Weights of a small GPT-style language model, trained from scratch on English Wikipedia.
Size: 8 layers, 8 heads of 64, MLP 2048 SiLU.
Each number is 128 + 24 x the weight over its row's rms, rounded and kept within 0 to 255. Layers, rows and columns count from 0. Numbers have three digits each. The size before them is the row's rms in percent of the matrix's.

# layer 2 MLP down (transposed), 2048x512, rms 0.047, rows 1264-1359, columns 288-319
104:174124099111125110118041134131109134167135109142101153139089139140163109084094126129084132109119
099:142147143142159145081123119185136082122165122102154119111123119130127117155130120122129139146135
099:104098131104129112134103091175143127139174100100088123140132164132098149125112113090142155146096
106:156169151136126118134159101116101152105124070111124152151116131105128103107151112137146115103123
099:096136166209074114136142114115127108095102119156144165139095133099124178092132098106156151103131
116:130175125126178165146124146077107166159128135136119160168165127137126089123136096133127102140130
089:171115133126096100121109108117121165142172125125115154148145154121174172069160165074140159145148
120:108113154146160131144112135090135160161124137107156172102137150147134139111125138124122125112106
102:132148124113160121088139087125159107105090144174156117115148152131131151183122134135095167076145
112:132125131103126101133147099097109100089146128093119128145132113178094106161148150123167119104081
114:173150123135117119109112166149110145143109132132130148137123163101129121106120097082137137116132
124:127098087178148134150144105163112104096096141084190131039113148168142139102151096138128168125104
103:092109147101134151132152131140108147139137121144143090151163156148160142169151127178090131128145
097:118139118145108148109074128114157100119052150097132126125098170118123147080123111101118109128112
097:127107145140108116103149131152166160093077137138100180113132101105109128134154098127155140123095
092:135120117130102119147153111113117157160162146156131140087098181127081177126121108143101155173126
087:109132121100080152124152183131109161124166118133152115131103115137184127128110094128157106118133
094:102155110159106104170101144159089147118086118112161126163120125146120120144144101101153148126152
110:174145105113114084135143098137148127153121132124107131100127101072128123151167099134070158154138
096:144122155129103141094122135141091135070117167147094164097143110145077133091125149119128156122129
102:185153137134140087132131102092113130070114113109181116131139143092085127146154167156101092163178
087:137115132140205142135145118106123121114093116107123121121100104137077104136115106097147138153131
098:175123135156114153138117116106132143150138121135149127093143140069153123151150128158093134155126
095:121115142153112143149114130105142108090138166148120121156183107093142141113118143117138128119118
095:127139124129117179119130086108104112132142120138139125117119114121112180108116099127101137123147
096:157113099143159163112141105145124202128140108089077110148103118127124158139117121142144155115135
094:148138073126119073129111121137133168086127117158102143098148135155154144147119088142151091091136
089:124145111136121113083149100096101129105052142096099156112135147126179131129107124115131119101100
092:148112133098135135089102119083104100179157110142078079128126129119126113101129134181077114121133
096:106109166135130102091114065146100104134082124105114128139166136151139126132110152127167124107124
090:138105121124136150143119134119182151129108102159135138150160112103142133116099131135152111106149
110:109166108137114135178158135125098072098140068159119131089126128126099129199129130124131133144110
095:181139113140114154186132137127113134146114122151181099126125083092092112117130094109153146118152
106:105147134157102157082127100117134140127143129144135136125124127103079133126136178170118139162208
090:113121133151114152127068121076178166114146122118119164104093111093128115131164171115185143138129
100:093117102107137140113156145106128127139135115144156123118152119093098105152117127129114076140103
083:118129081138128114146129110126137101117155092142168137093147150184089129137139110124100101114139
100:173163140120135091104156124145135145155130124110170151127121156122156169130156149141099112182121
094:165122176093142142103120123115107098099106131148115115092129119118098141133085147104147124117147
090:117094130147152040111146154114124151151097105148169118107117105126133100117120177178137163176162
112:188103071120095101167150123134129123132116140111143148112165138137121147140139116089107106113122
092:148161138141114113154139090138118136107102120138186117124132148076127141115129121116170144123098
093:125151114106114132120072128131142126136189119146143148103092153115100132093164073170137155103130
094:109105114152120111094123131106120136140119139101116116132128105144067136144146119126139171146127
093:122126159176093139127152160150187097109110163099151115136120098098149157130115102121118149096158
097:150176098110134101119123108146112109090118133146131118103129135131133147169181136127100129092172
101:106136172164145127100126128120147138128116129111169139121074096117103090157157165138085153130132
110:109130098137136112121147116154111132131126140170119155119087116138138098149138124132157163088139
095:112128140126105144137187102155107137130104114127137162131155118105122091138117096105113106162109
095:165128108118105128120109133167178134129111153084154140120120093149176171187130089130160139149172
114:134146101139126161145109093131143120176166090147147163130107129162136152140133136117121145152151
108:149143120115141136104104157121127152101122134134111130115125159163105091151124155100140104129130
088:157107134140151139113178132144151118102149085133126149124096166100107123109136121127108115146147
102:107116209108168135106125123183106147167103123144104169124107123090072103111127138091123144124111
103:149105113130117112139092164108111111128131124121155160150139116108112129110148101123075134124129
102:113122129138126127149092140093117115136117176120132107097123106107133112118130120143117155133141
099:127108163117109136114111105161141124110115115108152096158131122132141112141143141114092140134089
097:146151126147142150094116117106123106106102136103139120121116104131095145157143140131161096132137
104:114116120101106120159113171113132155141118141102123082167132151130128137138129140110111108140074
087:119155103124102084140130133116163119127136135109143109101087095082116184126129133095163115149097
109:140107131131140099105140107091125112076112139143147068137173169131129130117134152124162131132132
104:138140112127107115145114119149146149125095103088160143163111102149110118138140113072141137122141
108:134123105160100115133137139111091125157175151107149131122113126144130124126146159093127104089133
093:096133138142115151138100061131105118164143144110110132134119164124111128123117121156167132135138
130:071147145131128115113154152096169145099100136120118143130131167143129131098110148111093133113140
088:106063120138153167132112114122108124146076161155109120121141085078090150114118145108187113128122
101:139160133168156156153096124167120150175131145169127134123130158135146152093133175107112133145120
097:135129069123138187122141128118111129145118150139143134107149131190129177121133129110138131060139
110:072103136156149113151128089147149152110135104144087151106142095136157149166085148148151106103143
098:134143129136142103153125100188108143099119110124106136104148116096102165145142120128104146155123
104:112115145123156187123124129165163123077141118129090097096090134142150137110127152073110113179122
099:131155123109137146119102119118102148108118137128147128084081114095072113143124134159087132153160
094:140082148174126153119116100098110107121128136106123097163118089128142138132135161085150138163097
090:152061131121111141063173123123148122089123106116155130161157120112167183123122145144138138159135
097:137147121095115140117138145104109134146144114128129080151144082158085114167143136109115134078114
095:135137141123134121153137179142133112123127108123173102157116116157113121150128133111147153112138
091:108122147133132168130178080103174117142079115122110178125138130133123106150113140127118136146164
099:118149142129112069090098138066117127146107122090160123141143075122167166112127146110088108098144
121:127175127126114108144154142109171135117121125102132116205090102114130142139115109121140136150139
107:165131157120061206139102082115133156164146155094156165158104104120122128102138131128103134118167
103:182119116122148103152120122144127183116112109138129111169107106143140124139115155152141073115101
088:131120141110128147094094103104143152147118123100107143140114118119103142147117105120124102097134
122:126132136146105141119131095097128115110141113169149111127104158095114125138085132080158106079138
108:124154155143076133125110121117151115175107125145174137116102141114120118100145163098125133135107
094:158147092180073118098141098122121154108133127128100099147111140110154111114143161094142094165116
109:126162101088151145158101154140108145119115128095136143145161114141098123131133174150173119120154
108:107126138107100134094112136151163161128134165098101098108115129144129145120104186131115123140121
091:162045126112107151161118097104126073130146138126071138166208131135168089121107080117095112127129
096:148125110088119147176147114146085070109130152099140133135114129126082081129132132131103121095121
104:148159109137088147119122111123152116112122095142075141119094134087123123159109120141132162129160
124:099113141131107117139146151110115108105144141112138110131132111159115117094147138123117136142162
088:108119125141149149154155134155134141125123132115176124107144132145148113087117153099130157127117
113:100133124150173137114166125151166118129107117141138094135145132132152145119086089113097108128125
094:107091131091153141120119141140135120138108075114118151109116149154170087162128120094152086155131
088:157166140155142110109114089114120131099188150140090156124138107148175174110106141149120159120124
107:093143114111124102144121120099087142156120108110114107171131120143183126143142129116134099121142
# layer 2 MLP up, 2048x512, rms 0.186, rows 1265-1360, columns 288-319
099:115154168118117158177163092169183187141160131131080113107179135174131142154103134151138194154134
094:159133124111092123111148143118129114157109148191195118124117101135119110169095101174112119161100
105:094144180092084120113120095179136111113120135121099142135142122157156139123084125124111124124098
105:096140080104097166144137117126107119098129134107124098111133127138109102111125146144098098162114
104:167144129116160123186149154109171100089119143148142104105083120149145107154132125109158106168136
087:113157130098153147183101130122119137148107115114150128137135101125097140109105114179098137121141
117:087158162148180138134122152100161115126075104141103148138113131126125083156076137146133133126124
106:138158118118133169134113133108098122083103097124120188158105128130120138076135131133125131137125
122:130152148123186110119140118137130125142145102160114102149087139158147133124121133118124105104154
108:129117158103149102101111132114170123148136151107138145124143133114105139078165125113139106118117
130:147159141134119181098105130117134128148189171164098137196144102147154100129108122183156069107125
101:120120107110137127122125097148143155100097124141134113162133103137132111164130126110101143111143
092:155184160113103118130129121113108121099134142100105102122130112114105107141093140133070135177156
091:111127102101167133110154083152125156097137132147119088157140131107125108142125108115125152110112
093:146136128106112130126094108126127148104086128133140138162114124176103137129129143142113083133079
086:126171123167155133138109141153089136164114108111168125123110119117111179122153161148161100135116
097:118153072165134126150137148166134113158094140124144114117129114139069132124080144155115126115140
102:118115107127092107120112127118083125164105143126140098151127144092118146182132103151125139167129
098:133165090160162146076135133139104080161137154083161143143162148129121118100129123108087144131142
102:115161137133122117082153120134144126137156100151111131146158092170153114149109132200096113133120
090:128125152139150184144103138102155138160134116115124163163144107139153102112154134127143152114105
104:137148124147140065154071151152130122112117115124129126103142156148124172107126130138140122119111
092:117109129111144151118141129144122182134125111155163165120139171110132126129108133100106146173135
096:092115151117149190103106115131133147139119124165149184097120105135104097147131125126145127123145
093:135132060131149112154165134127139108160107112150109145158125124098124131092205123173105154126133
093:133160140131142140146148150140136137174132118142128143144086131147155106081141136106154144143123
094:125132184149127104144143149089158165120135134136115140154123120167119120148111122166111144140149
097:145120117105108110113134142135137175137142165126102148119124105101135136127104126075142162179108
099:152128159118127129147102109111115072099086131121125089125131110163124113168115120167130082148131
096:131157160086121111132126125146152108106128080131160115126158127166076161134114163156110075131127
098:115157111145142151149117100159117139118141153125139115148116155123107098172099093160128127106117
093:139162100154156109111108110094116068076131147124085164092127148135161127112120125141110131102130
104:110148153076125116109121136153106096119120121145089121130116093152114136091125188158144120164145
090:129131142128159110106136138145096147151126115151182120150167163136089106130117159125052115093154
094:141119127144146146113131143178137150164145130103124147140107083135150165081135135097140125125119
079:115117100142154118120113116145109153123093141133113172111141175113148131133186123119167126127130
097:139155087142141094103147095116127107146134130120095114129119149123124129144117151136124121131113
095:089121117144124099122137133096119138141112088140113179145113118117137093116122120155164134124152
094:159125173112116126110103110156139094120146100076142182145131114122130164082121072190126102118107
108:134136131164164103109168127152158159087138126190134115143133128170100133121153130121142125089121
095:105081125109064109130116114142119093133147109121095132143115102143114156142118060136148161162144
095:125121178136105117079130115083074078158098113116128135154079136125116108091146130079102129135150
096:103098141113126116127163098093118137141122107110136127193144145110116131138173146145131126116164
089:081104143122143087123081155114108133140114146152136092108155144162114124121121107143133074177110
104:157139130105111139154134120111090129135134158168181131129134164127145166113121142110130109135157
102:136163150174136134172151102148130149113090089138112167149144148149119144116185110179126057119111
094:134118146104139130125142168137116101151157121157128129098105108126089132096139119086146172119123
088:125114161130093119148142178119109102113132108155121130143108109112127121131142173135101095143132
094:124132132148169103129151122121138123148164103097084110137128159123134115133145138124148147094135
112:161143117101133157070136097123110143111103145162106120122137163091111142132142132127156115134127
109:155168117151166135144122112091109150072108141120084152124109134121120158131102139174143128131104
085:112176111147124104153129122097109134107094151140131130130127113133126088100101135173110138092139
107:147149098116140115159119114110098107136112110154115139152108116130117170127175137149133081150103
104:132139108121130102143108125179156118146156133131140132142127157085143132134114131171128130139123
102:123107123130126094085146170123126164125090115144147164127171122108126145154060109165158168137131
092:123129132115163190099111130127112104118117136151123105149135114114093122112108139125091123124094
106:124153130108166144127132100153100117136089135134129176122122123105086123114099119139134118131163
101:114129076112128100111117149107154166126121148106092116157100157158131136105125138127156125099081
090:119124121127116178155131117122113102092131111125117096135151133108109131101112094151100130079157
103:154137114064080132115133090104152098160150161119119174142171103107126138109166112162109132082111
104:116163124148107162118125168104114154136093123062138144098105131108153115145142107108110135103130
108:105171127157113135091139087135148148148103139170131085136164141110148126141118132164129127095113
108:119137097125164130148109148070151123115133096119125124115131129124165162123142116139140205146119
119:124130122106152137141078126151134165118162109154100129123100158121116149124141148121115134097129
097:112132140144139131155069143108123066159168124136121148124135091117136127151156111145087142083121
093:138143180144142129143180136151079164115113131160119107178111101160104133076182163122128118121105
093:133144187115133144156080159149118116122133155105116153110131128099120147119133095146139110091115
097:130097111144161119167117103149108151143180123104130124114120113085164137085151148108144111103118
099:137138133134113142120114127132128128138152046125106129102108149185150092123170139129137094100092
096:133152128135177138171061149090147119109135138089114131172126115093141154112121137173173106099125
104:143109100131088142101144142120138126123131141149121131137133129138119142143123145150094104142113
094:150154106125120094084114155148125147119156115142151115128126131118135118132164104149143145166123
093:153194129112154117149133077103087107131128107129100149108148131092176115112156130143113167145150
102:120146098121147105134116121121075113087152167166147114131164102172140172135116092164109190112118
095:085147136106129084132073147121122143132170087124123157116129130126122143143142115172147138139124
090:121128126131124112121171135095107123158129124126127114121111146117102138137145133115126125152084
096:145133167133097141142156104094123134119088127144112132118100136090105133090144100124148130154114
115:110146128096132144120107168137143112125181101137143129132150145097126086176109103122116128121079
104:129126079182103123162114157089159152106163133148159128125063131106111116126112108178127112135140
104:162127144138141134090138120161104158136148091163122081108150061168117099124080118121150132110162
094:133115091118096104095127106128145125116095060115130133139144134135160067099109105136150121131139
128:144162130134123135168101125132096099151150093166127167184119120155117100122110100162138105086141
101:082147115149109119137128134126141143160176139105119117177105165122160187118154127143090081124132
094:133149118095145125128119135101135123150143133118170120128161122142125133167133130149111108168125
108:104116113130160119169162122142105125135103107163158118097122119134100107084132130123151125127134
097:139173156109182155118114108140128127110152128088138193142123108136138120166129112121117118154115
086:152170102153123120111099101150113132128141092124092131083115142094119107106171126163116145136097
092:130123145113160122116116079132123101139158143124124123139160117116146155109123127105144161121095
105:134118101145127130130130081126134115128148068133121119107120143097120180107102146183133168136121
113:081134164123120086134123133151109105131144167126079131153144145106126118114184127153088120127135
094:122156136101142064139161136109151163139126117176130119078148129095119140137134118141121088133083
108:153095135223138108109095107143111139079161125135117102135175080148111145132092095125133144128106
093:107095108119136105122101118125136098126144110162153114159154125127193139116109100149108127150127
090:147108119121146126068158140088092106183117144144143122149104115111148132152122111103160126132136
107:094129103130126123143113109166103096124143193162137160131125131120158145120137107162119100151144
099:124142114102080108124154132104170115148108084132158173133109164148114125122141090105133114137110